{"d_model": 512, "n_head": 8, "activation": "gelu", "norm_eps": 1e-05, "rope_base": 10000.0, "init_std_o": 0.0, "lr_head": 0.00255, "batch_tokens": [32768, 65536, 131072]}
Each number is 128 + 24 x the weight over its row's rms, rounded and kept within 0 to 255. Layers, rows and columns count from 0. Numbers have three digits each. The size before them is the row's rms in percent of the matrix's.

# layer 6 attention output (transposed), 512x512, rms 0.0201, rows 404-447, columns 0-127
113:139142105157130169084068150140150171165138155098119126110113171087126160160106148127122125103159120114133131177122130137129116118111147154102117112130115175074114101142136133165144147146115114114102168114143100146141116127148100171132145116166155118138128124145101148111129158147116102150085149120116155141151121162125133151116131133098143142128139108096109116172141114149122148089108
116:143133148120146126171161132106192112131136088142136116129116159144088088123121152152114116137160118139090090128122115141125102096116092097135143147124111120128119155110097129109116089112104109118146099070132116160160121114136157144140137169127158112136085138180127156159145092111160150102166121125086102084136146099080115195115117116122147180118172134168156109135109141083112148136144
114:142129150093129130151163105144140142146138116127098108142114168122086149120173112078138137141136163138143097112138175132123150159117115135119121105088140110155161099142092136150140155130143115149175122112120158099108124072107150105119121149146131130134107155120128130147107133160133113107130121127126108115141097144122140141108176136151159140101146110097122158176140125126098074140111
120:153125154106149114115067121095142103116105187144116106127157130123142104105115114120175189130165080154123120135126163153145162136112166128110114143153106110114139107103128171106186148151095124189091145108089098144126127104074114080114148158170162132147158121063126124158190101167168149115119116116120091098108113127146152136126094161132098151100185119133123114130152137105194129113133
116:136104125112135170179104139127136119129095111139128173136140121143124129115102109159120127128127159139129091138144133117101113147126109121123147127103108120097124145117133171141158123139131139132126119131102136157151163141140110170141147115074096102112138108158136084099163129131146098087170103129104137144110104106152144168162157128101130121147111117121135127139162146067134102156150
119:097122134117131129120119136081131119176163116152123140100106156121126129145127150140216153180093120114157124108156158129121125131158135087135162137104098137156110125127160113135112116094124152138098126135137113155121122126165136090084159098127080102153142104125149128096129119126138145127158107115200077148142143142111092123119135132122125131089126150136133144148119143135134125119126
116:139118147092108106148138135133104099100098149131142127099136118142116121135134138135094178137099135058148088161145198095164130140141087142120146144141156106124131107114159127137116109110113104104144108146121123137119142122136097159129104045126105103128107148109134153197161131103128093152119115100121130124166141115139085103140089104139109114148114121193097126144131122133163113116162
117:161094132137123118087119092139153104143137124154134144126059136142136094133124127104130133126164137163123109134127116131116129098112109148133145147142127140097143147102155116166124128115074145159178083120134144140111147136159124148128125134118129145143143219192109129096134144112126140113152127168123121122095074130123138125137140127112112205144055112165177127123123163165161137118098
116:131106126095140138062136083094138106128135106118127149147085140141103106140096140110129114104144117126121104132139148107117133125110103110146157136110097130119089172149179153206100112130146118117164162161140102164130116150156144090124176170133137128094162123144112132159137174173078091132123126156153102099114122123179167172104147104139143157107094132118103125128148140108133115130138
117:118096129136140130097133126118141110120085138109142184093183150157118168132131144150145134110130108132100164104110157123097106114141113104125129169128104094152060126137104166076161146077110157134105140159121133080126160113110152131122163150161127105164143122134149151121095132122137174147119117100127075108148127142123110163110126163177159100107144129151124122131156124128105118093096
113:111109103130107119084100123083124152124108130130151130140118139102131139093159108110107123179136108139100110112107131148099126177132128135160161158093146146164106136136088139096118140144113105151134139148083104133115106120173191108152164108159152116126114165130112124085110124112111093099126120090167123134155127179157065122168155071142137151146125117131145087091119091155155145135104
122:150128120129121147177136087091153126127067169136124125115126151167095150145166096143129114134105102157138109108130091156125144122168118103135116140095082142127136093163123125142138098118122119181153143099108139151157098115170126116125123146140147138122161095176103124124110146124118127139152114078142159144148146131140132101121130123147122097158122116129168108115079127129109138122126
117:148125158139159108079161109120067107122132123133143136111088146092192156150162120141100118108135118142152100122170102114133120138117126128137142155100147088129120141112127127144160129158151107133113076074139123108135126083141122082138168102124130114109129127103090172165129128108077138139118102150126101100113170115131126132107124127084136152146108155108106143138141150135115136126113
118:098131128115146122103138113145132137129086126077096155140138110165152080191155123109144110093145135137172162123130105153107127142146151141112112077126130152152161161111128125139102083146098107149110110079143078093224106094187106161179165148192093091154121137141120094124111136149082123158146154102122154129142127099101124145136106115126137130131181093107139166118158143141128083099150
117:113121108104134123150128157099132119133173140140042149138152120107141083119122129121151120159129119117113116129191135123097164155147094105146137126105132135127130153143113170141127148094139173174110158089108118142155151148154073128142110151149173134137110118123125116118149119110101147142099133111095149139114192117151168149123175106133109153079078150143113127146100145172122132128100
112:114140145146145134096153125156129177118129104118116110121151162147132081128112143100134133157171151088157098129075150136149187128130083135178091135148091145144151117140085143109131117133140146096127118169153100128149141082083105142114160166127136117100141130150147094085151094154167135134119138156150115142164076139092152102132131122138119131138105144178124098121154157152115156152124
122:099138111113125157102100091113090135119148150129124155117110070169138111162124108169140095094139104158112162126130159139096063084099128120099108162127083127136145148151113118150139105142093096169157099117108146157137118116136141144137109134122163100152122140117123126139132143163106129116147142145126169162094142113111069115110153114159133105116100133136127111139155155118121118088087
118:084121089153137168122142123121121158118119143136153152115113127159151127094099107145087146115113107165123166122109133123127172121133133112118122076155166127158117191122138153141120148102184111093114118102133100157107102147094127110094133147060148100139110133075123123113085133134133114107139136137095130099148127142134154127124130108104100138119129126095130172103133111125162143124126
118:067108140136133121088129114113123111133148110123161117128099121157163156162118127121145145130137091136123133171109177122144155113178152125133129153124126177138097132149138118123120163122180149127119137136108137124148112121126129087119068161120152155112127152074117143111148154119113106121089105133134103139128133118130142101117129134150101116131108084156131102143121164092130127145113
111:106115086150125129120109109087152158166085156164114125144106094149136131128129144130143122084110099134141134121115149123148131122105111100119112170126158151139127123097168155203096131132134127146123152111112174130131128124135106110080118071123137153118123135098145150139130119117153115069131125143143141140154089091126128187133165152091121128158123138158145160186102124135109178110171
115:155134156142140125087129158133089147161138082139114153115096128118110105136159139080118167118110164098155099134091107115109128081136153169133115115111176123124145115145123166096146148156117153115139155131161102118082125115124131171111135089119152086098166098124167144118112115074142106091141158068107155143142170090124152163135121168203087158131116132126106103142113152129110170106110
118:113141143126151129114152139135143117140145159168090135133080124146083118138165163134156135081104129083128102133126160123090136148129145135158152110135162161106131170090135144064149125090123105111087144121129126121144117104075119126142154148112116143101143144114143177130113108069098112165118125115096141147114123114132153115111113125138156116131108117161107126144133124161180138153149
116:120149136170143093135145145109130115185145162159153113106179126156126144118145135115110153110092114124142147166160141129139100133140131138117164146135114138144136118127074121086089119102102154094118135153129159138159164135142101175109136102098138147148138114155105140101149097089105115128112121138114138152138125158163117131087115160095134125126159118129170124114065138142142112127140
115:095129131089147159130117088141129187138152135089111134138152177121128145131090120103176128135097107114157134123096154135117115147129147117133153133135101126122170138113151131168080156133132109165149091148123140139079122101146145141124093168115153153119143119141095115143144084132142135084120143126093145129130164115122145114148135155140107162150139171138147153114114102127124155123139
118:170171159137116127137142087115114093148131117111114127137152130112141136140130121144113142134148085102128106120111152157095192115111155161135148112129108111155089117139115087138125083137114185148142139113147109140119158121122133149151146118161125141118129137131139128145153076141145127106128128143127140147122175153122170112097114145147141152165155175128160126134127127107162154133110
116:088114166116124134137116135112064135136124133135164145151132075120076132182148122123131129123123092148116134095109147164096088120115135163124110105128117136159164109101128142155127130139065121189122107135144144108125164124118164074152145188145115136141153113107099118146109136067125131094153106139111136132128133161143174128139092141139121168121166138175152123108102057138128106155129
124:130110098094156167116118145110143111131081138137138147081086156091102082153143127162118138113117062096110137114136148115144129156151160167162108130107130116105096134133123135135127161186171095153127117154129090122098108160134159107112108120119124149098159128120152143129175110154099154139155158135080148125137098114114140089110150140165162129135117101119133148107139110093125136136144
123:129111143145149118109130169128116130103183117125131114102111141155145124133108123075131161160098130108131114170143137158139149125140114139091144115102148147122123100158097152130098130114131160082160136118129106067127103103155102126128135110188128140132100104136108129129127156124158191122105130096145072101157170129094132143109132107143159183110113106147163128134113132160153153172097
118:141152136114125096129141099155123131120149110120159165084103096119170117136125123138125131110127102156133137114136094114119135130167142079160095122089150138136105143084119142114100171130104100158158146123154209157140125166126119148149107110133079136156115117145110173164147127135139104123121150106137085115115154155117135111143172058148120123167124125097146113110121176126176149111105
115:115100093099118161165113126063144126116157102106157123142136122113143127117118135155160125140133065141118147129124138127113099119125135089139130138129154095128119150123153133137146120122145121155141121139111126132133148121166110085133106103152105120148149141125148148131117171141096088137115135146082142153120130119146159088135129120125167124097038127143100125090124120130107108098112
119:052125144143113125162152153115118113142125128163149115128103089090114118132129125124141153093143117158135139164148110134126101125138157113128116135118135084155125154149115088120161191105147132127072124117128153140076102113125115102147165171112114142128146129140104139079145189152106119124144182166131153097143152083093122152141128123147099121130122121186158099116115122111120122134127
117:130115136121137126137112171097137096065128140145139170115111132109159130126130071118181157187091113105152142131147112092110159105134125145125139104153132106137130120147139122121106164122136143130162112164119133124133102081144172118129111122080119130140152145145151090110167112114138130140147111139113114109094092126126108162116100142126117119115122127138126098118123128132111149095192
118:098123129117088085106153115170152123140129139150113139089161158154107159096101126137144079119138150138105109149120114118083122142111122128140142138149164126124117149130145116118114097136127135146116123145147145114128131138097114083164183111158152164167148119135151121143100120132080138152131160066083131127115153124129125116148122139098114132140141119131120122125121142142107148109108
120:151108164130152147126130101107092170132176132137159141178132140109156119137141135158109108150129117103145170081156132096118084125121079098137132129104115142137144129151074102119103152165114151103155142069104142155129146143107100113123142104117134129142158162179124107120133086160126188144160100120138092103079142172135127096135104079140095158143139140152117106153118135108095146099156
115:125102116105119143109119128111166121102164110177142152125161100134102129092156095102106146071143137181104116133176152138134147077135108115130160097174117082099134089163100122077129115107115117106144146071150109139143105137183117151144116102108139089087143171132124118078127111141109118093123151156147128107123124165124092165147112084093158055129147140127095153112107122081133153143110
120:138099126104141157115121129148092130117141115142100156121109192145151118102146141144143102095151085099126157109151171123136160090167160118158117126134095124098110136107161111081098136113138113156169142159169098090150126129132122110151135088106155125111125086121107137126131095117129147123134150124069136082118087133125135151143114160130101127150132121122158138161145136070144118148095
114:118129120080115118118092168104124134125143130183145056153110151149132141138169157123114132154128118147128133159146144120145185152134113105087159156113205114125099136118132136107102132138129094100079136134135184154132142120111118124139159107146106108152147135125189127113136135149116109132132106125101130091144110094146150136132063087148100107131144098081112116140097084161118131129140
115:100087182153140153147183123130155098156101106129132133098095170112126108107143148134159110134146129131070132131086128099132167106128087119118154106112109129113134131103153114181109144182133119118144163125174130092157116134107158166079131144157116160150145145106103127153136077136098156144101146109164114142110153094136116093131078092204098101152185129120085136124112109113118165117111
112:166093110097160194121110124150122124119071139122118150107108102125105143067111119119077142150146114111146143141098116138113149131100133119150126126120132072132092105142152134106110118130114116089136174139122125130151091091182143076172104134114144154140130116119123109093125085118123119111133122107110121167119128129128113124175105115093134153143162146128105133155118114130112105126134
121:132161146123146060108114135160133149127176141111158119120127135127115105104111102103118114102151138136133076114172109159135125094130101124141110116124130141143137114151085121128137136106144103135134130099099107121125152093129119138109142135144163165096115140154139080123158136110177189183161118155116120117088131134170160135143123179132129118156166148161095155118128137114155165169100
121:115181130089164112091155117146115157137128140115114137101144108108122127130128101112136123120137125139123106121085109165146108101113111133122129121088094146145147124123175148116137094148164143138080150101141084127159166130105137073158088124132111108142136147154120122157142099154134146127116124110167136122123146116134119161110131137121127130133115096055101118077110124104174164141137
118:130104100115167085110104168130150119104101139151156115117110145150105100139199154159116138123134152143150143121094151117136121156150114176132121161107125112103116108123109117133115135138089146134129146159167108138136148089125142118120148119161165135118130154125148078151149161116149127135134138145141135157099144147127123142111140171154146104168137134174105114130134132114097167120123
115:170130142130145146137121114142140106130131093161088085124153144136140151118146135093127098146123140123162148148126112139063179074110139146098169125081143137167099141157101143116124112150126152120152104153140133141135137149163082160121138121105109133100166151177123168135115137035140130123135123158186121142127162126140141079165138157111119164160106134089124140115125101119107107109097
121:124146096143143124156142126114086124114069172133108154135092133098081166109160135137071129115060093176102140116133068133123170132111144117163194145165110165106133114142157132121137150169178131162110160102125121127141128095110097188145108118104127127154162104121138108116112147147181150160101102124152141092117131112139108168127104140157127109119140094190116147134136118138135114138120
# layer 6 attention value, 512x512, rms 0.0106, rows 405-447, columns 0-127
115:125136128135106107134156137124091145154114109108121144120124145139141130125170088139163114087117109147091120109099164115149148119110115159148143167112110128112164146112124095100116155148170119101144112145105141117125124114144102148130148117116148146104121091138135144131125146135144138121103123141158109121099151138150135111149145101145129109072173111106121110138167107136110110095111
116:125138146194084096136140124159141112119138124107133141084156130133140100123131140135131133103138112139085118160068081150168149164104138113118150120171118115117130117160150123122173149103119127152100188167141098148157114166183161157153148185144113111092130122125137121113091141125154138147102131151086131125116131091109130150118119137114106121073116184128101125112128111156100134144124
118:109136091118113113135129130126100111160167127130131150136113119140105098094098137095139124145120135142116111102127143148124115106105136136097152112149173171149131132127123106103130135106136118148124119155144116099112121145160094134086135137129124121134132135160170121114126120171151132146125169109090075150159135110142090149094172086135114138090130119143091127145114158118063159138145
116:161072130108111113142168192136133166116132134089114134098128121128131106073131092103116141164170097135169176113135120098145134101120120165129120113158128172124135108122153092142062172102134101109143116074134103152163127129120196116148130133088150106138146143132102128155103161125153138114079138124105072160124153141125158132141119132157122133110171115123108142103093108135086149070149
116:151131114146150075094132152142128122130125136147127120105117140129112132162110105110092159112135141138122136175085135135123110111128118166090146154128126087123157119132107110102162189120137186146099089151089105094087103136066122131140112137151133125114106115095133136113164091096140139165142135165134088096118172079109153146130114134124124102140129123117140129147156127137146141115090
117:119133118092134134110106140102141104141145115081118136164105132136194127139123126164090135149161091194114129129122134163128185142100137165172127137098119156110163136113131132133128166135147132169147125097139155108125125154110132088164178122150129151125210116154172113120112092166151112079130108123114117111178116137146156145150132126113125123148162184101122129120100135145127132122080
119:101099112143104120098138140166127135097130154205144117115152139132115137161133111137077133141121138112119150095118150152155147151138117135133106176117102133135117114117112083108185134132164103137136141163128135147103183124110130101164132111092125103133162131087133099140127112153126119139127120100127147125115114128140090096143148133096102106129164188164108131125080159110168125121128
117:119119116164124133163095143141116161173096181117137144128171097112076096123147123137127119153127157117122119107116122154132132102098170118181119124117134140107147092115129134156177111106134149138129126114149152089115192160111127138134106097099181155119145118101146120130099104130094110117120153133114128140137160097130135138129090104173130111119104157103155154100158116158091114102121
122:143111120164161171135132125120073108155155110150132118139123171122104107128156163086092157122103134110117125179126116170185120065118132153118121127105143131148096134151146154102126110169161164076116120139163090153169119109120136134151124100173104150190151130121100086122098159134132149138083100162123097109120107092108103122112105119144132141148136135139147108110127099140132118158153
114:121097125078130149171120116122135122166097123111137123094126108103135080116125111133118111092169093155132176152187142089142134135158151112118110140120140108157107098139147096131119108161129144133153118117210141134108119110108079099090140092083179136138184108146112136108133164108118121125182144132150125106123115113117119142079128154097120138063134124131125163120166134084116131110156
122:109142106108129118124164153104106160145124146137132171146117103134139093134118100150111101091148113121124154130147168134133144120131082120164138137073155132110110126079081096145146135124106137106137162114114123137102165130159109142115089104120130166132093124122145113169100089161154124126074090133103145143095146153121153123173151135057121146108104160129145130134126126113151115175125
120:112123137110142131138119110126132141139139133118127112166126156136116162099120125114140156126120126123131120112109136115135157145133136147128120103152129126139117086104130131153117139126118118147139150126103127131139142115136148130150106142139109149144092107130126071081158110157143082112122148110116127185089129102126133130141103118108094132164117151182156098126180134131121134159178
115:129168084108090126135068135141168170111138143139142106143121131122110181116131077128147140108142152123138125128156158121139106130096132149061097141121173158094136117154098123097105105140113116133132115121139106153066155161133154143154120110078113163110090132150105174101086128144169121108076095142156149149125143109141110112132155107139113120145112123138151110156134142131135148073133
111:078134142166123129156149095123104138150117144148132129092097122137117125110137139108131151142157132097130126082114063129120114124158113117118156133146110154106100146137137106123145151113084130114137175131121123149137138137151139108134153123195117153132115143148099116131118143120118168113101119102136102096150160124104103147114095114136093118150144135102116124066113104093118141134121
114:140122105092139096133148105090099156136086091174136148127121184155154106138146109116160155151105160116078133124133145138128123161143118101125154140147093139112158135172124110128125108095090176130105126128130142162140082147137110138159104127098144119100173125130079128114077121151120134094104139137119152118106146147123116117132166133169112142129107082120115152130081118115119137129143
121:111138139130195110125139140133096149109088112129139167083124146104118151103160120071089085190162123141155104095134119109080144137125114149124117194141137133092136112109135076119124117151141157145129126098133129154125139109104133107149124165109159148095113163127145082131160129119137137136101085134109125079104097121150153144095145137135159120140119123144081122133146128154157128124110
117:138127151123151149121121125079157134106134161114117125110098138130103114128145115133123128111147115122117102107131108136139118129135126165122160134186122122121135123116115162133170132135092137109118094120102145089153069164155153114079082108157096089156133140160134107087136091151108141080117125084199118123117124138130122138091112150111147116117122154136135108122160183133096146132128
115:144120121151097159120106152122105128131117151156161163161142112139104148144068168101121147127089094160108151091140123119135129142101118147095096101132109156126146148135128136162113174143091139141107112143064116137065078142089162109168146070116144141146104108138130142154154121158131123131120129145136134139141100134156129122125151131173163100105148130120113081134139135124148123099122
116:166110151130133136107203130129138128121150110160135149085082175144105130096098091117096148145144192113134137154116110121148123150110136167170118085110095160133104130122113172113145134121133087129106157130175104168133146142125135121164135152131110137120125148144132108121112117145139143134100180128174113146157076148133115106157150135149132135090120109158152102133148147159135166131113
116:133146096112135087127131150141120143119132115087134115183169147140140120125167100135103126146125147109098077130142152099103147128170140096147147162100108103143067101127150128157136136129111109146164136151104121182091096133131114151132137101122126152135156147100128111160129134104109121155110143166159141133117126119132127121129183123108164159112163097148134129128104113141073078113152
114:123073130138123110110138079087108179128139140151142130134158104111143138143093073124126115165101144105160135152109123151137145137136161063144158144113113155141126152139111065146129121125097102160164107165115187123145096155140133133134112136172124136132110141144127130092138168170143161085152142108088108146164117147141116121104140103144118134122131112126170115111090125109173112144106
113:092150113112155059133121094157148141090097163118159134156140137096150091134099163131145104152104064146131125119089124095130154086089131155129124132142160126122109140102092109125155118133128145163112137113120125147158104102099106145137127133109122097132137148107138167137089112152094167153113149110122159138118103103126125172103120102119126113209131167118086097129169104121122119103114
114:146175133165131148152139168118134150147079155121117135101083118144132127144096121155130158130128110088122122109141142109148085123133114074145133136141140166147119135128100084107116113146156173116138152130095102096099126092124120110123149176088100115127131123098111116142109154134133145135113127116171120144148117132119100134142148118118121120188128082159075152152148114156140130071144
117:109119119118140151113167123077118120118135123156083143115152101120128130116127130151138132132140143151128149108098117115202113140129136156133152123122138115130131088104123096112115127135177104158123110099101064119168102090167116150144147102121099137159091105152084141146121127109113136116130120121154137129073124129101109096132175110092144143090162102121126155091166070067087136107108
118:112155109145140120111097126102177126131116121113136139160146130117115123103143125125104125158132126125104140105160155113131151106093168141127140121099132128137122121172138153117145141144127120127116176121142116120113126127134100129107131102042119134169102107120134105162089093124121163177128117119088129117107116140149110152152105142161147100174137179116093155104169121143124157143126
118:133093186131185110121134099112125125154125141084143145174142138138106148061111082129164124147148143121129111106096114113122114096135101062141114115127054129129152075138155133142073130134131107163126101135125148067158099117079125130111113124057161097143137132128137095116113136109191095123116121176144161138182123108120141137132115106115138143132124150136134114115147150123134165070119
122:094129150104103129116120116119151135120133111138137134100081129121109134147136146147125128130135100134110139137115150102150148082125155136116112115127137116103114144116123129070169127105157110149086135141181149150116138137094125110122110129155115108122141145094144128116121163126145100126118132138116149129140117133151155133099114132086116090122136075091142149171106155165110116127082
118:081135106094156169131123117156149110128132153110138134124158095120122121115154107099113124154151156120166129131115176131112151091098125166157155104141144118111070158125136149104060131118143087143114153135116150166107183135136144135126077154097093145150117132146158119152140116133102087157114111108139118111148127099145157165141120121117125119146139121137109177124115100118135118122136
115:105098140130121096117154136156151144104076169111128111156135099095080112135160081114128106167126128116119086117119100133136191123159135120135119117117118144145153138115133138156080133112121104130092139093167125156119114147128126137179104156122165140139151093128161146122140116120119139105135148142154151100122152103118112137114142143136135148174112151084102088153152141107114124197164
118:146108155134118094100115152125114100149181122130104135160191140079160135157130145130152150150084115109155160123119133133103116122120147113136101145097096129089076119168145131143140091088112101129132104110119125086156123115121134151150125118126130075098097143137076115150133172135129132124085110133153128134155139131124158102162172117127116142142119121071159138146169127120107144138119
117:140089113119117119115114129181140140115113138147103137149091134124089137126101155128135110108148163119124138136136078118112124135129122121101096143109114168136113112148144095126124127120147126135129120139144151122154130109127099095094155153127142148175161154133173134153111117152124113085118192146133162139124173086149108119165097126094155083123101097115147154197128154136101143123135
115:106103093113145099096155155109130097113141159088101114136114136150108124120146126133114083105145154125105112092167166138117145125146152133131149153107140127064167137113136113091098118154114187118106100155144129133118088118141085130137082187148139080125155144130107104125125163140147112137159128137192147124132133148124120158136088098131162101118132121134114124146115134119178106118141
116:124115133108133157123119127113147113142097125144119164128118131123127115134127185091061145098161121145102146130104152116140102104111161143097167091107113124107140144109141123188132126115117113125145131149123174083099121112125101115138106168126126128138187120137131114128137167127109116132156107117099150156117143090122126075085099149153151135149106117123112121093184125158154145103094
117:133138130142151181138086158164086122110122119125146114108143145097147128139133155128126139188151153093120116113116079151128094151128120095137090116125115122181136139137125155109116130145153080151123136143096143150101137085150103135106154126169114151193138137138143117128189133125103172114126112110128146166121122123101162120079148114138130153103124165164128121115150154104155118105140
119:136119142141115073138123149120156103134078142129187154102119097114101124134131117096110142120132114121129095137084104119122115116137150140111124116156078159137127142091149143131145080108115116130077118107198136147127102155132059143104103132129115086113070147130094114156189169152159175158143096127124101152134151086180127048116152102144155142147115177123120130070127127125124133086097
116:133131142100146121169095141094107088138166112124109138157090153140231113118154146160130130144130118083150155115081151139165139099103151157149120119104106137120129135156079164128128117091111106156064107116160146122086161112189156119116131145154151142136139131100151121154107116136118113122167126113120098131107134147119121097097132168136126156141124104140132142127137092103112082106135
114:153143099114132106118133172144161137110127117151141102097115096122121146110136133128083133127137189119081107135148094113161118129083136102155136119112128113149180138132140106161137152095114110184173103126076105105132135161145119152141117137120138108116119121154110141138166100128109123132092161153090142132123150133146202125125118143085147165105147111182116130131119116111115142120168
115:127112136130134120152139107142152128112155116120126110128141171136132099147108148129136117131101127069156133122152162105177132151135156137106123123161152114183145115102119092136111123180115111156100099127178178157089127122137078108167158123107125170117112134106120152122132153108096153184123150140132121108124142127149113114095177188133147108082108118136154171102123150105103169165169
118:105168130132123151160148071089076098109140119090122152105142144115129165144125090131168143085100088140141163132178096110108109103082082162108134178096116111153135119152169127135115135127126115093105173153181108152167141150137137116168134122146123130137098142101169189110185147125125104101146138115113121117129120116167132097089127120129157173152112100121137091116131100140139130099127
118:148098125127130169124126117171129106137136132117119120116079149133153099107110143150130081129122139132122101127127142132108131126122171119145118116134152101110061164114143116128144168134072135139122148153098091136138092107129108132091112133106097096115127123115124129181178132188133161100142075086112152161121160131157148182146140162152137139154116130152154155134106138126147145123167
121:128124136105075176162122152109076098138147115125110086112148111102158109131102143081110118157094109145138105128129091117162120087101137108157121117136136134092127103114099163103118131165178109122146131096141140147124142112149149166154113114120121146074104128155125141098126102115118110134127120085127133113130138159123104133141148143136099113145116149135075156150129126132133121076137
115:147095109111097112143126137193091130131148102124129153108110127129129130121129156150164112111122121119153139111138085131102117129170088145118150123138150107110184096146117117145155113164112086099147106151146141094094073110160137134149153140122129159113080097095101121139168163155127095130108132094149175154098122133151138129140098122137159127125125140151115155155122127105112139165160
121:154131118138088102136108155132134078115133095139111158121147135122152127128112149147175120080156104173105080168113153101077158123176158126139135169126103154085121144088150131134067112116141116141124133117153158107103135123135149144108131111090136117167100149114104093134106149120160118135161144125119106177104101158129125119165150114095113139126116137112093098142126121121099120139116
# layer 6 attention query, 512x512, rms 0.0118, rows 448-458, columns 0-127
096:126144131129122063111090164159172144115167192116115124138140117137126135156173117144156111127123126157091098116143126153136144132139136127115136114097154121147098168127142134152136101150129129104159131128124128142117156130143117147127151118129096125117102169165171109144112110082158126129092154117157163135136096137113124133097094161132104102111181129163143142141134134126098138139097
094:120146170140138109108137117137152148146153139164143143128156070112142147124107124128120121121128093137105157150122115116116155129133117104150133145123108132120128107132098180097123136137104122145107126133127137133124151134108135141153103085149142120140120135165137147144182173160114093132115131115079123135124116084108130106135149127139139123179151144101110142145194153108158093110159
097:119152141143119126066148141134147134077126119145106131125120091120139124132125128138139059134122092129192144155082091160143103124149119079138105133143117157102102128140143169102143154129090094150111112144157133138158137109131110111141088135146095148099112091171111155139162116111106091137106126108110175088091149078186135139132121108124146135189158134138113132119170148114109130088133
088:154164156167124117147155092105129138162164116125159113167129108147115117108147126095112126152130161119113119100171164087137136098156118091146110153108109124147160119148109119106115114121086156108160142132108126134119118137128155117137076124121112160162116119113107090145139127186166097129122140098105153120158126127086159097142136112134155100138124184114106171117114135109150154101116
081:142128109114149134140136159125156090137108103122121127130142156087136182099163163131121085113130106120183123142095101154113122137123119141155096112116137123140152152082162118099102135162157094145123136107124139107118142104122151133115180112130110094101141131123148158092118163131111110129122161129133098131084108082121115124185161142086120162121123126162135126149130126136133076115168
083:126168138150139145098150142108090125102149166155143087112155087095131145182115123150134075127127103147129136171120097119138135111119130126154130113149122167081094160155111172119123105090117080110106109143121133135158104156109118105145131132184112103126110103151140138133177161116109136097139100144115120131110119121148116129134113120110112127144166146166155137154131138128068092108136
090:118104103153101084180174146155135134074139170133161141146098094156084142132149130133139146141141123167133105158157149207135142126137125109132165149160156133146141130126108120121127147160145141145146136110078106125136158133157136174103176095088135146123127086144138150127128137127108100122127089168113122121109125130133155127144128106130138119130130138150124123087127142159163111104191
086:146149117123152154159120132109162088120139105119160160109131125146145111134158134122147132136147138146145113189174118120128138146145103092144117126151121093140107129080154143138131137130117148121118139121075116096092128135111109104161162151142111081104109149067120087153131112109175106113137129156100156140153073126111131095125131132128130090149149138140106123163101108121120154105150
075:104127148106117115095123126142100139067116123109120108142145199106114109142105101092114159115151132137158090146130107165141106149116119139137122110152114131120111117098138097165136144131140111130119144098148086131133143114145143170109112142193119147129135095132159093134162057125142137147115137135144121113129174135147141132093092158142134149072127099130182143119093110140126126138083
085:136165158172144111121082120124132164137125186157122099129122144120118116119140137120117126134112127124056133135129118143090164128164133090099100142088175114154144145117134151161111098120143119089157123134111119140146163130137134078134135147118118120136103162138113121155124166126140143150107151122163113156160107125128151106103116169143118129111174100153144110156124092114144129139137
083:105114170134150131150089096086116168172139154148145143117122162124146147123130134135129088112152119125075128134144144093134183107150096115055131134097158131138113101145158148148117124100126139144134164123114148122141136131167131120107085132117167090154138128123121098146131157140162129088128142115135137154139124123123155147073128118109173114120178120165155107145126130108154094125149
# layer 6 attention key, 512x512, rms 0.0122, rows 448-458, columns 0-127
082:124147193125103152148116134137104128135103111152122135075157106167160123119153174157078138131111143157127108074138116097119102151105129138121078134148137133147113118139111086131128109135139084082161136134147112124174138108130103104138149179124119115098152127137128080124100120143113156161155150114112147134118124084098152142134162158118157162112087139052122126115104095119123134099138
099:099156159135109169119097087146127167126113107157149096121130142189112139135154160152110156154114161131127139073117111134153149139103098133155085100149152140145118115103163144084128109154127099113180122093119159108120156115146134134118178123091128137125144108143126093115140162105099152097148165147121153155149123132149147144116126160138143143122106089112144121157096139100115129134122
111:135130194167128172133093134151114149135119078146115117099135119152107104139137108134105132145121143124119161127104124118150115134127094141113080114117151156142110111092110138096116164175144079117155089092124134086158121154143140157128139113078168156083115078147137108098110124133133132100123177133116139150137134139139153111148157136123133141138119104126129143135112135127136088126154
101:134133126110115113152150130107126102118105173080112145179135111108167138110088117128150106143081104120143151125164182128091116134106167114106166138169180114083126144147114099158142125093156171154108108142151136168141103105122144139101107126148124134135173136166129167161172112134130131135107101125171127102103112115120150120123127141103099138141180156155113121118151112115160172119083
102:089126145128082131139138127150185166108108100131194125122153145152097112073140110128075140171175158153109123142114073146152124142165117097103090092141165166121120103080126149116161154118098083104129113111157127127123122138119155122112088146089145112126142080109131099122138127136103113113127165130132093134125122119152106112172090125160138121128128100131134134148124160149111122144163
103:109104101138137075143138108102161107138130157108112148141112103095142150101108132151153149143133127111139099117133106092085101108099140160151153124145145091108128138124123104133122118081162180158112081179139132132138100115122135103141117144165098126162118180152136155143159136134119129127121118140148135164146145149097118117120109111106126083126149143134122125129147124105123165121102
093:128151097115084131110181146079114112124167184136102128163146119152134191084124073110146147154117114134147121104115158186145088116168183142137106120142106103117122155148137148178169126141125147131156131126110097148117117102148116111119136129113111140158126150132146137156143097124153121131167149178090176049131122056154132124141138164137108127161151146157125114137138152104171163121109
085:142102139080154078147136147121151182134122127157131099144100144113120140132100131090087148164138145125095116105143135132132136121096091133122148125120112159090151152131106123102136118103148124129100132127154129110128130109089091087121152150152126118145155119141133148115156155144112132120160154118128103141143117102134124133152125134145095147097160137109154139087158146126178127139095
075:115128120147149101103122112121138134114127131140129121105119108104149122138134186151087131107098099149147136125163105089115158129161129152116166125145138117169167154150122153098167105105115149142128153136141117165154142128084094095111136090088122113122131136144153126180086126123129113108150115130128145106137155140122091148118117080185130123161111151145123136122144127119077125094150
087:120124110111141093117158127148168096150111108143148136127109085161166198102146163148143121135113154139125141061158098093131135168122173122091120122139086166125142150127109118141126088121152138115121140124124108157121158122101113080175165126091145113108168108114127126119117100127094134129128159162120117119120126182113110105158158134171141185128121148104134169135132149078097136130108
092:166142139093141072146173112175125139116136137147134144119160116128099124160110090106144091118115097097145144164104153094134107096172149092130178143082113103109135126128073110153115140130143131087112139129136142128100144111143088111137136110105150143140127138122132125121170118135134143159138128132149121128152089118118164111129175145152122118140150115153101175134149137088130208158127